Weights of a small GPT-style language model, trained from scratch on English Wikipedia: width 320, 10 heads of 32.
Each number is 128 + 32 x the weight over its row's rms, rounded and kept within 0 to 255. Layers, rows and columns count from 0. Numbers have three digits each. The size before them is the row's rms in percent of the matrix's.

# v: layer 4 attention value, 320x320, rms 0.0397, rows 143-226, columns 128-159
# o: layer 4 attention output (transposed), 320x320, rms 0.0387, rows 143-226, columns 128-159
# q: layer 4 attention query, 320x320, rms 0.0589, rows 160-255, columns 128-159
# k: layer 4 attention key, 320x320, rms 0.0525, rows 160-255, columns 128-159
v143 099:160079075138082184114079115095125098119188171111077181137140146089105100135169181094196094171082
o143 097:095154154160205131100189117148179152070084130115161072151153121169112115134030100136090073077108
v144 096:097119092131145176146167086124106047075161074163133202122145180128122152153119241096147084164120
o144 090:153110089141166117103175130188111154149054098092090184130146087065099088128093059189103145096090
v145 100:116154094129123126118085101148124108078122100080105190148083224102112255144143189114167102122160
o145 100:160124130167126140093189112125151144146105143154170160093209069072118070132161145183090144135111
v146 093:123073127092123140109111125163078146141093216112142140162125167139133134156136149105088085112175
o146 091:159187132150186107148172160108146105111194111122108114139160080161098100113081102132150136148131
v147 090:135163208135144088137133093112132181125180139165140144118126174150163119045090120165152127173088
o147 085:091156056149134125130133144120092110138107055115139168092103113134103121171148096114109146129178
v148 092:153101129171118109148204078112151116143174170160126117155153128163136095159140201133124084128192
o148 091:131058116093163119100163146180152127124086145105188134169139090099106169123140066194101159151057
v149 094:122040104142143163186168053099142110128107110130136106170154078129123100069175189152108185164075
o149 090:102105181087070089101127124199097135119110132151130169152141107160124127148101093152168093105126
v150 090:164070148063079150092096149147123101219071116119141119163114149134117114142126130170119156096120
o150 088:095167161111166110138128074092120190080182179125107103124191112148169149140126153096150133160092
v151 097:162111110114145142177075144143091129106064132118102110094178089122111146155168074113060109135175
o151 098:160162192121159136083173119155136104122178128112105137127150128206173137058156175119149090131083
v152 091:100192147142143134090168121127134121132109132132163172109076157114145123137145088166119164132085
o152 087:135111093129111105179114111145147122173144127147075078097164101111080116116175152126107114060132
v153 101:126096132094145114135121107146133111124170193126116227152126178176123050095128204084128091155116
o153 097:136125101159183158094135138142137094119141106086139064187115083164123106145073112133147124080159
v154 089:115148132136118162159075123127094079173036096117116132131135186098122151092106079083116148149089
o154 086:130077215113126099071163134152110171096154201101105168082181149165142090139153214150130144113112
v155 098:099095171146145137135169126098134154240108131143171176129174109198134138139087120070138138148115
o155 096:131093114110144138084098135174151135083138180115135108150071142124131081153147053140164137099116
v156 098:145085115091117142118045125165166142062083133110098108141075125042121113126165023166112146125157
o156 100:121196170139104137176140136122140116132194100109117126130196116200125104046122249065128120143140
v157 091:095109132111103157180115110141121144146134120126153129133071080117098130181207112160188166110056
o157 089:135159152148114107064066162049148136117158114156129131138114146126194136121060131089125180108144
v158 094:099183144169105159163157147130084156127207184088144159121132156121110117203148196077157132163074
o158 089:132081086151181136088131124147168149158037110121101133106133124071193170143086080177088144096123
v159 098:133075148122114220122106091129130174105088108133114144095069135122131157114155100148117127164113
o159 098:136121156163130099092130159094106142128153159130146120193175083147165113129091147133134138116108
q160 064:104151138119150146097117144177201126123207121139143135122086144080099139186102110124126169114110
k160 070:127201088146135129127093158107196141154177188111119083139097131154111147182092115147171117101100
q161 069:109098138120134095098154130109134122110141085151131141116158143080118174151131088125131146139124
k161 074:140158141086140147128133067104145136127105115082142143099155158153128130158124118183177153139136
q162 064:144103056133179074131159124161097090128105165185150118170137172075152137131135090090103161147214
k162 068:120172075184155140114130145171102127091124172139129133160140134105127188140155128132091152143169
q163 067:137148073104151115110181090127141109077093071151135109069217137129128171126141136182110140178148
k163 072:104106176084163166117167147117160107130150093124122073093177163098157118144125152103067155069158
q164 068:160141124120117120157093154076178149155190079097146131120132101104131108153062124126122146135077
k164 073:184086089116136050083125111092175136162196122127147142141120092154102130151066091135112130111095
q165 066:089129098149099231061134098161131138119114156166129128148165175107156161116104122170150176105117
k165 070:089161147111105153093167188171143084126044143155143144096134145104174116143087169083123153116127
q166 065:138082074128131162120139111152074109129148106146141097149114099100126146110152107086126199182184
k166 070:131116138106116158101124180140075088130163141092095135178118135072180087123182124100124151159163
q167 069:141107075160150121108121144122178119156209106089110117170088092115115135156078125058134119145131
k167 078:162107165154165159113117151105153131145179125126119150146092088083138070094080127082156127151175
q168 066:131128101117121170112089164080073134159118101118089160097154138132130128067132144171181142162062
k168 073:174138175040096160124118162133108134131159103123075157101089177120174134139088160105200150146108
q169 064:163157146131097106127091113088149142098171128128112064158128119138119127105159123075130072141140
k169 067:184129100123110140142152126103154172104156132116085133130133128152084110140152124153120103145111
q170 069:111113154144119081160123113139132132181140123089122176191065118164114146107147115089117124115072
k170 073:136120086120201073106131125131132132157113121079119160170106096141084144147123106138103139153069
q171 068:075121127129113165148081098110168151154181125123118111128146146111140089121169180143143125084110
k171 073:115113086117091053122121132123139147120115166109127116192106137177149195132111113105114111133101
q172 067:111099054089125141060087117151078114151111149232102144143140147131160088126132148138179191181188
k172 071:090136162117114157106074165160087126124113184167099166153099138152166093138113201087114116192216
q173 066:143154162168152189174168130081205159115132168109136144061117152113112129127164145155116085152106
k173 070:137130125169083112171156157105156162154156148134142092152124106094165154154110076144119127092078
q174 067:146169063027139109083146088142135104141156161085061150133119117132079084175128140097099122095118
k174 073:170160166078176153082125093134106118097123174092122182129160127133084078140128183089114125079154
q175 062:146075064091186095064124168110101182140155093108130090152194133104149151093089188156159175100145
k175 066:137139131149159118149177123149117169107126087092182144136149117116130148128106205136115148094156
q176 068:148170127141101148149175120106158106169078086093119097075186165088125154154118066119156071129125
k176 074:218136074067115130123181069108143127192125111058117120065149124129133114123123134065147095141143
q177 065:124122100114100107097088166101112135063114067123160125176207147089100147154126132143129091156067
k177 070:154138115124129209110136117144110143093093088117175137114147142060099097098134195150130118105104
q178 062:135102134165156122167140137108102120205081098135107153092101157091152213086155110178122064120166
k178 067:105128076142140088185102184080111116200152081126129097141087144139136127135176104182140127125107
q179 062:119142097028160101100131159171123123112170152132115132171116091164075130197120179161178158115093
k179 071:128172184121114164110144125163102106084116170133106177173131130114104108117128154171162150155119
q180 067:147138116186113142177154139107145116181107129098133158206140127091115132121113096091120060110117
k180 071:145100092198133100168149142109099123142108098137141140175122092057149164063112106116186112170109
q181 069:112131103148124107107081108185087104097077112164117176156195096151134096038092103134106109139109
k181 075:106104145142080095144091173154088129124103147181109083164108130163157098122141112169097115083106
q182 069:094163193124145171098126124083139118135050152135143172077117157142154156133089128160123085117100
k182 077:149159116065084092114198115075165131158089105152139089123145118192139157185160125148070148123042
q183 067:120169116104154136095169072144170122191074197133175135116133107115115169099165148085096149122110
k183 073:194186108058090122175165118148148094120216160102153151184132140110114095111196191115093130063066
q184 069:110093164086097203145121159090119160105156148105135146085126117123126080106065104160095141068078
k184 074:102100143126126169118137134141141147134134148117131148117101138133143142117142069123099164098096
q185 068:111069166187176109123125134198163149101120138139191077106096152099122175143128107118080139133182
k185 071:093134120129164103118146121166224146164120136159180082067147151078105146130163132126046147069162
q186 065:108127088062127124113156111163100097154101117138063116041165132120091109079179172131160163148129
k186 071:112079135118134177149139101164087150149108149096079125111151120088157107108161192072151136134137
q187 069:154163213132138080136104142129174096069166090181212092082128122105108137137151100063106168129086
k187 075:112161156094156111164126153149161136077173125183136105103130099136116076148151087090083138125093
q188 068:133173154153123151129176152113112123148106119162113193073121130153115102175076117114122087198131
k188 072:151081156097094114144142134148131105130192089155189159128138130136164087156122181090125145148134
q189 066:167156122120158084144116101072124172118172078137074150101154080131155107089126105096128092174125
k189 070:117106087131146113113067139119161126123172098160146136081162071122105103079061100141144149127102
q190 063:137147110066097137093093136112167141119181101130142100156102095097094128133141126138135170197088
k190 072:158141129136175141092143140125166143117122185135106130141072149135088088092140147098137148162129
q191 064:170095134147130138122098114127118121125143177151128134106162125174170095093137154127064101128142
k191 069:145098114106141112148129137109093062158142117120156092113160102153146140133118135141048178135117
v160 088:119102079142132122128073110145133142171126105108137103179167111140104139127213117195174162102161
o160 087:060138135021168158119156134096099142088174081173112172060147085123153079092091146088102116131109
v161 088:124108099118120144106165115106162155146136138080098150161095109193138127130205143099130188110126
o161 082:158116152153145129119106136150101132094110158119126090143177112122146158149080106148124062129146
v162 090:124106091124139128146103127147112102188113124088144135156138163103149133029091144130112187130149
o162 084:108141140147109106138121128117149128106140142089118154123100099129127085218119144089140076140121
v163 090:171126181162103103111166160157134109143138166163111126091170136146149171138100123141200195120108
o163 084:102122079115156126126124141082109134121138076091161107161103096142173131155130139101038091139154
v164 091:091101139156098114154164128102103131097114134114096198191086199137129155146130136190109090096179
o164 085:188199131115174195119094118142141120117110088132113062076155118079131117117146157055158127155067
v165 089:107107182109111139137170152139167145113129121105166157211138150177117165086083126201086143103117
o165 084:129129104147160149123097122059076085151118089140104110084125109106146095152090120005145140227156
v166 088:129113133157137115137130142110132092101158108100108126124146105071113089096102126139102138169135
o166 085:116116144096096155108161129118093161155095161154191093103130173193128144125156112150116081082145
v167 088:095159138141118096147068113135130120130072091142127074160138138097113071047208100190141138093097
o167 085:131137104089105162120171161072116132123171147111104152064120162135120152145111158082101161125162
v168 089:094063141122132105102144127105113155168137108087110171089133146074116144143055177117145101151121
o168 079:104122126141144127107109120126193112101126144185114117191066131115111136117152074148126105123130
v169 085:134124134127138153131126131118180090092119172213181098092119094135139135091137118138132052144167
o169 079:187157133163094105141073113157046129172124120023080126123125164119118075149105138078133184138095
v170 089:123210124139127130147151131107161120079155087137125077102178133117138169080098129117101076171106
o170 084:129086148116082139119130146095110123170104148162161178121077167151141087174115053121132178110182
v171 091:157070116105132138129124153069172140107150126133092138144029103151141149134162129175122176138118
o171 084:080166154136125148151191125122097083152086096121155124110199157101086135134136149089118086138122
v172 093:180106125095143112133171132118142134160182115127114199068106102098141109181176102081138092127115
o172 083:111190126150129098130085092167105133126118172119112066178166083154164119111086153192092114115125
v173 085:107104132175147128201097123107123098078135122167115080197155137123123083140113137113137159207108
o173 077:147184171111099141075102089101118143158104113114112138056111140125107170119126099136131086121126
v174 092:094166116175101137132156138117125165131140150121124119135099218036110121188133102122149094121093
o174 086:132111143069131093092089132094084112100134104125123120154171047218198127077109119110089173170156
v175 088:236100134118114097097189135107142152132136135115151159085107173133114154192163113115117142171163
o175 078:114142073121185125106129104175134133088103137190143104146173083128175111069116135164125105060128
v176 084:206180123103119124148112134095071100133070034169087101105156108194130115178149131151146154130196
o176 076:109094135113153136086168137148167164097184160086172149159153116097135183085130103100098094080078
v177 094:145202152158120153139187142101116135051139128086145102092083165080111153173120116129079125198149
o177 088:119071098120114101067089116137142125182114168149089128186145115156182110144103163115149127049114
v178 090:138166136126115150147091155132055124094081084083069156072139073137187089172124150112148094127109
o178 086:095082144139150125087128105127221144129208153166159112164110147122104153089121086164115142141151
v179 097:190159140100146148145111095175109133120134093146118143149137109154143130120144179124110097147122
o179 092:123126114129113125108140162105158133144139187073177110086122149111087103125108086138150129104153
v180 086:073097105193173131144142117144092099119154118117092127185123128094143110127134171141161103086151
o180 082:207160117055084121147081133123179116116097096123118133066098099123091090142134120136126127184052
v181 094:126123110119086103140050157186116116147114146159157117173124132080116124084147103074138163119135
o181 091:130135161117158159122129092067117149074167128101036125114117112139147139170126168156139138138096
v182 090:158201191128137090091134094075114121051175175140158094118073108168139149176122099123143083143104
o182 083:143039036148119109128127110147154088163094093118115138104181122092097128081151128153147137088121
v183 092:161138146122136105124117169147162129086132152141123105210141087140153121146114127108148136202121
o183 084:081125144176086159140153088120113131171152101123084193088120143118107123126117108130062104093141
v184 089:148122147129149103137089132106100156163119189137096098100188078194154136087086119129171104140124
o184 083:075127098127082152109189116198115150102118101117215159144083146078078078096178082167103187138146
v185 088:037127085188086134183030132134091150089138151176167158123138146153120114115097110185148080073146
o185 080:184149232085161145110123132087172115161141077093048072141087144090148172174162170071097180161115
v186 094:130108166138144145181123127099091188162132090079116133135136141121137156101105144165115061075137
o186 092:138145133136129102092118148196140094084104178123135106128105124113146122143120120079153185187130
v187 093:142131147133133130157128128133127142149087137059084105114184089093112129176109114111153091144163
o187 092:098148115138090130094114092110073113085170091181105120139086161129121143078142117115141175145107
v188 086:087175118177134123165132155077149168131122061116093131104117140160128135135160126132116154110127
o188 076:165108183100124147065135128145160162144161131171163142150100128150132180136121133111125151150108
v189 086:143152115142095171114111117103144118137120167203114138139142146142104158128145110089121118099136
o189 082:122133156114159117148157112102103132115132090091175184102131070149148084109116145123110115173129
v190 091:097184133131099143118134116135139125129144118148113166076136151094121057139078150165111100116122
o190 082:134092133169134136132083146087118131146091148129155023232119160137129182163140110073119142168150
v191 087:135134140114121151157125132111143170174136072106123060165130115104139151083159148089119131066143
o191 080:117128133094108111082095109156087117119137161128154160104120088140098122154113143142126123192130
q192 147:108114132118123144173149124171154164131144158134128123152097156074126178158105120148141150110126
k192 116:143116128138082136149124142144136126128137151117110125097111164099023150139155125147149111112135
q193 140:234089124104111108141141139111135071185132062155156119143144100152138148109128111099085072174127
k193 140:141112100146146072157103099072161157138120125117136064116143114121064155115137072103082133139229
q194 194:122175108108130156141102118092141130101141113110044137008179172156146123148149133107161129116169
k194 167:120134142106138149113160125048145107159100138110052127058128159152214149135099127140163144073143
q195 135:084073136190129111121163143131094184102160204135049153149095171101151128124114115118121158088091
k195 128:134144173105080121115124102191084113169119103147100156105146175162043116115126146129129133105109
q196 159:232095136094097086121203118134125084136137098124114104167153094132101145088130130057079146170131
k196 142:140071146129157077123087096158105119129156101117112078120122108105080145103127110127106159176140
q197 157:069181111103130096156075154127129181048166153114080116131097135166098090183186111155131133072138
k197 120:148139134105075162091136170102094143151105156111112160093117157120079087149115149158194145094117
q198 142:060165148132164128131102111155098170080168117107143145167138071146115105113086128168084141159095
k198 135:113175159123199128066136071153128152099129152130122117172195065138097128097110110102119146159114
q199 150:133094131134109111097148157112071096125137078114133125102182151100094095131087065109148128149079
k199 126:132145096125201133096155137124118150120088070086130101107142093099136097090120137155109146125116
q200 148:165056147151108197137157119108116124121113139100137103159119136077112136109066132171136157158190
k200 155:127061150137162148123152138174141104141087100115122127155142135095177201082194146150143190098175
q201 153:066151099117097118149142126096116153114158218070094116156134090183106126108114066125098094130092
k201 115:142114134112066148124121116121108129142140153091124150104077171110096127152113140132145130100142
q202 148:171120121171137145104160176127053084137067105153132076133202224140133162157116160157162092084205
k202 155:113099129116146127193138179158087087182099128157155141100135116094123131139151147142148187108151
q203 156:182117091088131113139194147168059090129153118072111068113159096129099127161171155167125129143148
k203 122:153111103107099083191079131130076088134169121117142129095150095095026090122092122124123130145138
q204 142:149100105084125119115148125182149106149151043139171155150198077165089158113142136083103120132130
k204 149:183126119152184065175096152080101130165135125152163089177142071107115114129134117126103082191160
q205 142:154103126080081111147179089106211191095108118162132085117089101131137196148170092133121101178132
k205 126:145129122143073152127115144103175162154148144109106116089083192137104184130088074123145066117131
q206 154:078152130101143155122086119147163159095157186136146153120080134106114127153142145169171166120114
k206 148:139116124143157144114135143143173134072136144126193182181086144124181144159152148157144140117165
q207 160:121187105167134124093152106163224134125147122135099137147070150090118145149134157125139139153110
k207 161:137153098150133109133102075133164144135157139175091141102079146125107147096122144146189147138080
q208 154:125200130114142090129123133163097116114181166108187130138101104158143093153139130092086074080122
k208 156:157130114139094135180073128077116099129159193118161118153117133160169099189143134162143124094132
q209 140:100132077122135091136149123103147169151160166101151092138181071197086089132122103104089045089125
k209 139:118109157162127171166148123109126157098164168056110144128163116122133120080105122167074103102166
q210 155:218194127103121115104141141150162126163141089123169094112168098133098160126166132145123067120173
k210 159:154115095166201130196113103058171205129142145091136093131151084115085147130098100181119100118163
q211 152:168187133164143096132146092149074121162168134141094083069148112163136089132120124096120091114122
k211 141:138123128135186117120112091115080098113175145147144136133145116193104119153101167160039140103147
q212 158:093146130120085135146102141148096137147104183127201103170068192128129161148099152103169073112172
k212 133:115120112138075157148103123110102099149102144105197137188091141105147139186171113111109107098117
q213 153:104151149106163131120102120150126163123169081115091179125143065142109133105130121117089132132110
k213 160:130187174121162112076160088098133129108119102175100131139192095157108109133094106135159072175094
q214 155:146204133107156097099086202132114175063140119138164060069166145147108122143106129140085131100137
k214 126:156138090119135119136125130133092129166118150097175112134132098107000066147121133125127174148146
q215 135:117049099117091145145189132172033123108171136105059108087193152112107125165142087097157138056121
k215 109:107124139092104146110131154087064085161140111123112146087104165111081102149112173133121111121123
q216 154:131095157092150128084135153162179115137133042127133184106135089137143099109113111072120124127103
k216 122:132120105118103104142156128093121128121080123183149126097144128123071130116161112138118104186126
q217 141:176131124102093104140107121115104129141128122153141117200053159139111177146148164119149089106137
k217 110:159107122117098097173098165137155118156137151105168103110075114103074145158148088141110146144142
q218 164:101133079114109116140096146106141113143120074074097148073136110150120108135140118062147114088132
k218 123:125147138089047135103156113081064099162132085132100162102109153114104095173125130121156094130094
q219 148:160146117130117114126109143099107132117144141147164096091142156154099070113104111169133175107166
k219 130:135133130105128099111133155170123138173130149079086094120087114140035100111099166118071187150149
q220 164:134104129154153142117138148099151121073132155182042144098143169156140167141143182147137116124140
k220 150:117131190122200153108130108166136149119146165170067154084135139151218170117111134138141177105113
q221 152:152066122147101101125195112114056081175139080100070126114128138102117166091099139077177109151138
k221 154:117123144080099152145122106128081055147178120143060124071129123168172095137113130120088133110119
q222 129:191056137082106090133145163135167149116114078087131112080144107133086145115146119154059105129165
k222 103:147139133158123126121139141118134097198150090100125109066110137076115142133104089122135163141138
q223 154:126151117162171136123166122160121085130081071136095156091220115112144161073133189142176086107184
k223 146:123144128115154147166161128079081130164102104165094149105188080149091121152136148162117109107114
v192 117:178090148145136089091135192149127161154096050120129133085159095157126143062108157162122093163143
o192 125:085137113070094128157122124062209155113137168135121134110141138160063112138123122089106169104131
v193 117:093159155140121112100178116083103170143148139116131137031124231128144180174096115120142082109135
o193 116:116120161123093206139076145114203162126140092126095210167126119113106149084150104125105127122168
v194 116:162147159126147170103186127088143132207147163128121118089156074080121080095122099069093111146156
o194 116:155037157088119112147126133096089114106125081077093115144127132067150151099128081141105096150190
v195 103:124121136163148119112179142110146148126159114114108113166164143100115145177132109083128056122152
o195 104:123112111091131122138102192142166126134124146107153161186098075125112154113176140133144112118182
v196 110:148119129155146103158107153119175199112147071116129166160115078126133098153097170095185107170124
o196 112:190145128116114121103155140146118112090082142098174098136171086125150129102126112097118152146098
v197 119:172136173105085143122085179128159133119182135138146105090059161168108136082109150147142167132205
o197 113:122075113108118092108117131100106129112138080138076163135129101163217059146167125123107103080161
v198 118:107225114075142094112162102192130093175170091113147125125133086125114132140107172181086079182077
o198 117:127173138130121111059163140104105144122143096137077118103112155152129136178152161124124137103111
v199 109:109157158140125158119129118110132114109076138147096166090161123196135157199119124141101142091162
o199 113:118098180197172086119162175134050088097135153180097184151091143169174143128141083104134110108175
v200 106:230209154177115138130141146073086155104129112126103052129112134161130157121144130148096095134172
o200 106:114128137081096106124102126111153113164125117102131172152095099147152091072143080169132088108144
v201 111:135126156117161165124157065135193166120134181082117175150116145090144140103143163148104152092145
o201 107:125198125141159155136097162142099137125114108178121117101137078134164166070170056145102141161114
v202 110:072143078122153128112114122082158124116153214072134139140181075058099124116118148091156175083164
o202 111:194134138094154103145127156155072127094093089118195094069184120154099139104133073101107099157134
v203 111:129178163088113133111141109162125131060192195122131127079116137194161091215100147124130124148152
o203 115:100128136116061133189103095103180193126122151129068109122095118153114065120124115136130132146124
v204 103:141127132133092179165134197104158190087114191130122112129105190130123126147164072134126190112148
o204 105:123100127122100104113140140154209111093145167101225104159099118175095157108117070130137112122149
v205 114:066167137130160147067121074080149137085131228179133126160157186150124138155193142129092159133199
o205 122:109079153154125150113148095154076123125131124121121163145125096129114106114111077095082137126100
v206 094:091179097141152133159100127171120126137102130123141128119126130098145099100200130121097173111123
o206 091:129125175110157197122095122092069087118137139144207126152125166129140103146095188158176116116119
v207 104:177117153039155144112149143153112099128055085131111159087170105168119149133138176127138105091146
o207 096:116169174092140130137115145120057112093142140116098148122157127130108131137186152098123170146145
v208 107:126097135148097148118125157172131111130159116141065133084144117126121180069051118129208146181122
o208 113:117054147100143167092120115116131127105139206053092140122136066047131139130113147165124132161106
v209 111:069125084135104154123042112110119167085068098143175110160141172136118162158162097103129180131142
o209 109:120092123162102064149154114213135161122123143109136129211089123119083113114122115157128156141101
v210 111:138124107171097084077095076147107097152093158165171126152098152124137111124140110161135136134111
o210 109:081175113175101095140137065140151170130103088165158186136129119132115172116131109088070134139089
v211 123:148055145120140183178111122041149141140132130136152121120152098088142115109072081125137136110113
o211 126:151144150103142123139139105171081144132150134120133098100160116082134131208130181114124137118144
v212 108:126099165141113148084069166130132101110136145145126132071113156117097161081087128080194137119110
o212 111:119124116112102127108087097199180188125132145110135099187065095085141121109153119177131151140085
v213 115:105126146136130102102156071150077075098123132146178147188087117101125165134123193083159124125157
o213 116:088135125122117125106100125114039163160113162127090176080123102123078078120136137133086159160137
v214 111:136194125143084145144108202125097091212112130119135091181095168192136151143158153163111119073099
o214 110:121191072123067128132082141112190158159088207086159134049091197135119143152105114133193153125140
v215 102:179135150159176141187124186103128195133078133154149039162141113156124141112170152047139104149124
o215 106:109093142120135152129117111124243123103135108085159155204082115094073185133137101094129066156113
v216 114:154155073133152140076215058163106068144090064099102106128146144088132130150147141075079163164178
o216 113:089084171178126145149085145091114094174126084126100169202096111074084140101152126122115107142161
v217 110:152137115085156194186139111123150156087171162125128134140134094112128153162163155118100131107134
o217 113:131171146125117080091174166141087187106152137151175071117132132102097167125130028176091031144072
v218 110:122214167116128098111133139089166141114109138146192134116135127103129164168059099121112071083149
o218 114:091166139143134169152098137088116164094106105156107140121130192102196160160147181113132133121181
v219 101:152163093141112090078127096203139128135102105077133087122174145107115096121123140107116079123166
o219 108:090191137107124130164094136131140158140142082143075094163096148089091126149144194073108144095158
v220 097:171090142111130163093183134184071045140089155124232078086147162150123158152100117154139125183139
o220 095:043120138081093140119108109089124149140140163127095160142084123102030095166106111121103110164149
v221 111:101102143102105147079147135199149145062095089125134156186107186151120163132166187155088186077147
o221 105:025184141128110131124115102172135189121152202118080107138067114082074055123150144164124212152086
v222 117:134144106113136142151139138111143115169116198158158085111139066157107129103179085151132166091074
o222 112:143203169161142126108138126143108154151169084127210068192108155127190147120084097178133107083159
v223 113:123166138100103044101114123128152136139117110147173058128127169155118162136101164121154098080119
o223 114:113147112110151150128118147098136121138094108143092154061124154126210098123169170059183176120050
q224 094:172143123099114094138106149138133136142163149166074106131119106099110117155197132084180143129157
k224 098:081153113156103174182060144121103124122167111139094108143119187116131155135171175139128100144091
q225 095:142132089130160086063105149129100171145131175102099092122097155131142124107149197106182158125080
k225 099:134174185193177102111128115146120111128137168137124129120107131150109104108107106148107151182075
q226 083:190159140150073104138114101112169103173065126141112159075118131112143198100147103124158070125188
k226 093:104139156161065146093122165092125130137166090136172152140090145111225138130186130093155138103110
q227 093:117107149107123144166113142142113110055158162129156136129168119145124185135123155157156127144150
k227 103:108131089057121086135095156124159085094172172062062062159167092126128121113077104158197146120139
q228 099:146087179126181108096143156119151107113087099110119126140178118077139157104147160088117191177159
k228 099:116095092145154101146152150145126141189135149194133128140150113114089116093113161111118128141120
q229 094:121038126199126124131132143155142198172112138119120141154163119083099093160164128184092152128131
k229 103:138145143136171155137144051151103144137109113091142168151145107074061104101086105134093098126122
q230 090:071139102156111185153108176139126179131128208147094123170091131140145135170136190127079082081112
k230 098:134133201132220172076131103152156176152072113152100117069160142138147129074112142094120108108124
q231 100:145109121097112148144181124099167141147165065123105088104145139202137149124134087168136095135138
k231 099:100150124139141167123157095111131133082150092103145130121128089166171147139106115130091086111122
q232 094:138154200086146192135119129083173150187105144151137177188139045107115100108114161155123124132181
k232 092:175127157114211099089159173145166153171138120191118125170156059088116094085119156159118131135127
q233 104:090118156150172143105125114164142168110092134179169140140181068148146126109099189145088156180169
k233 098:159119147146188098126135130134145154149124151180131136140180110120142133092128136174106126149140
q234 104:201134073176158061086146173186133060144168127126093152166157148138135101027158152169133178121133
k234 104:083128106122063130184126118152099123096164113091151160134083121129057131112131131126141151175138
q235 102:082117143183126154112095104139150167084123169196164111085165171180142137170121149102184083160068
k235 099:131123127137167133125119135105106136127104161185143108115151126168160130120116132131129128093126
q236 090:159129113111130174154099102061170151134075157134117128126149151057116144089152138137128145109200
k236 096:141115086126121105135147127135147118132116156186139154153128105135132117093121136122157161124125
q237 091:158176133091094145122162149146098174131143123135076121132100158135119120131133184107134105046103
k237 094:109148170077103108141141105138123105153132106080092136095073141123075097168112173155123090173142
q238 089:118123135110176167147139131143121191120099173102099056160152154132131116128077154130067166117132
k238 097:151169137131226120107132095133117172144133115149100116136183086113152146089101152127115143121133
q239 098:115110142140170123071108117164129106137137131125114085195136116141147093112111157121106211166154
k239 108:138142099149161128147118117142126099152143147175104128119146127086082104128139197130076115168172
q240 087:091133126139108196169102127120129183171100127146154096157208158122124086172126120159153049128162
k240 090:149119132141193141116140127122135112143148136146154070117158122106149128101090147118092112076119
q241 091:116124099139083126158121112104145143154199055135143135139115130136108120103163070198124075115134
k241 091:130112160116061164163098084118099139088129157075136103139145100136091129145103070092127115081116
q242 087:220081170081172110122135129106159158129097123120121109099093075151108156111126101153067123121145
k242 089:096165113104061168138142117102123139129131129049118156109144126057042144112153116126129126164140
q243 085:170061046075129112130101101128093137055140126110117135115131165133118059179124103132135129185086
k243 091:126159073095077116119127107132141135120135148057142113099113148115103127148105095080192146133121
q244 102:138139105157140120075138133134172110102110127177134153136134193160142169145163082114129079099080
k244 110:102127099127094116130128166149133160125095123194146127094146165117105118145137118103142103078109
q245 111:127171131108104134156144094131112100126127068093162112151134098097115123093088099157149129133192
k245 106:127104133072057099176113157114126094104145121055115136123074112087048129148123125122172119148148
q246 098:111127153111094161132126074155113114174149129121071093132145077108126149101116147121159117168117
k246 098:112150196155174104086173098106115101126141131159112122139169082098171141090116169164082109107106
q247 100:145109188139120086079082131051113144129160191103079130156127141125142131166181182051153161106129
k247 104:126096184128142140128092143121146095124147146127094117119094163147206122176118118131201120150121
q248 084:130157176159143118134158202134097140138077160173065102179113174185150159111130129114128117089145
k248 094:113163166082170082112160060183132165106155094151117108150153103182115139096162176130110140092144
q249 105:153123125132148073083114194152079114101138106073127114220136149125112086102112165119163169102133
k249 112:117146153151184104166083134134136091133184116098112118137118102116118125123119167129145153176116
q250 086:132136140060076151174121068118170126138131036088125105068131032079130109125110076148142109135143
k250 093:111073125106100109129151143118160114075118125102134120112127133075200129165122104148150124134138
q251 104:108139129088139132125114106161151068124106150189149128108098087130170201137157177136112173134185
k251 099:127136100163131119111126163152143134111122108212142130104151090131217155057151129114103109101102
q252 087:081136109064115165155146140125166135164107104170104139085153141082121111149088165109153064130131
k252 092:141119184127188115099187143134147171141102121218138109101093111080218166092146157137140159105111
q253 082:112104066152105150124142146170100119112152223104083048156118123178138163101145138079080145055116
k253 089:118134141131083102124101093115102114122108074077082137134172165145110107142134161054117156130123
q254 105:205163113076125081146132128157090093106143130091116092103126101126134086142100123101147126146106
k254 109:090124072089072118170122133135096099096171115072143135113117133130060105105122130128135102170105
q255 088:179163088062130151117121057092113083139151066149117072104147075105100087142114110145113156154183
k255 097:129082079116082128161137143092127071157142136131127114129122142074255129163109136155109128110135
v224 092:144141160146157153142155153095095110152086109147156155066078152104152115133119154125170081161104
o224 092:098122120123130085125059104170149174052129206125140111093149184173093128071143095107107160114114
v225 097:144134103104095110147120121183163101093135199125109173113052129147102136176111075110138117153075
o225 097:125183124109160183144140145136128142118153103124147086151149101116110123067113193114153106184150
v226 104:137117098101140210128161156125187172084054110150116087146169134105136178099121106161117097150155
o226 106:121119121178125126142105148140121123136162228130090129126169125170075102161147164111122122150155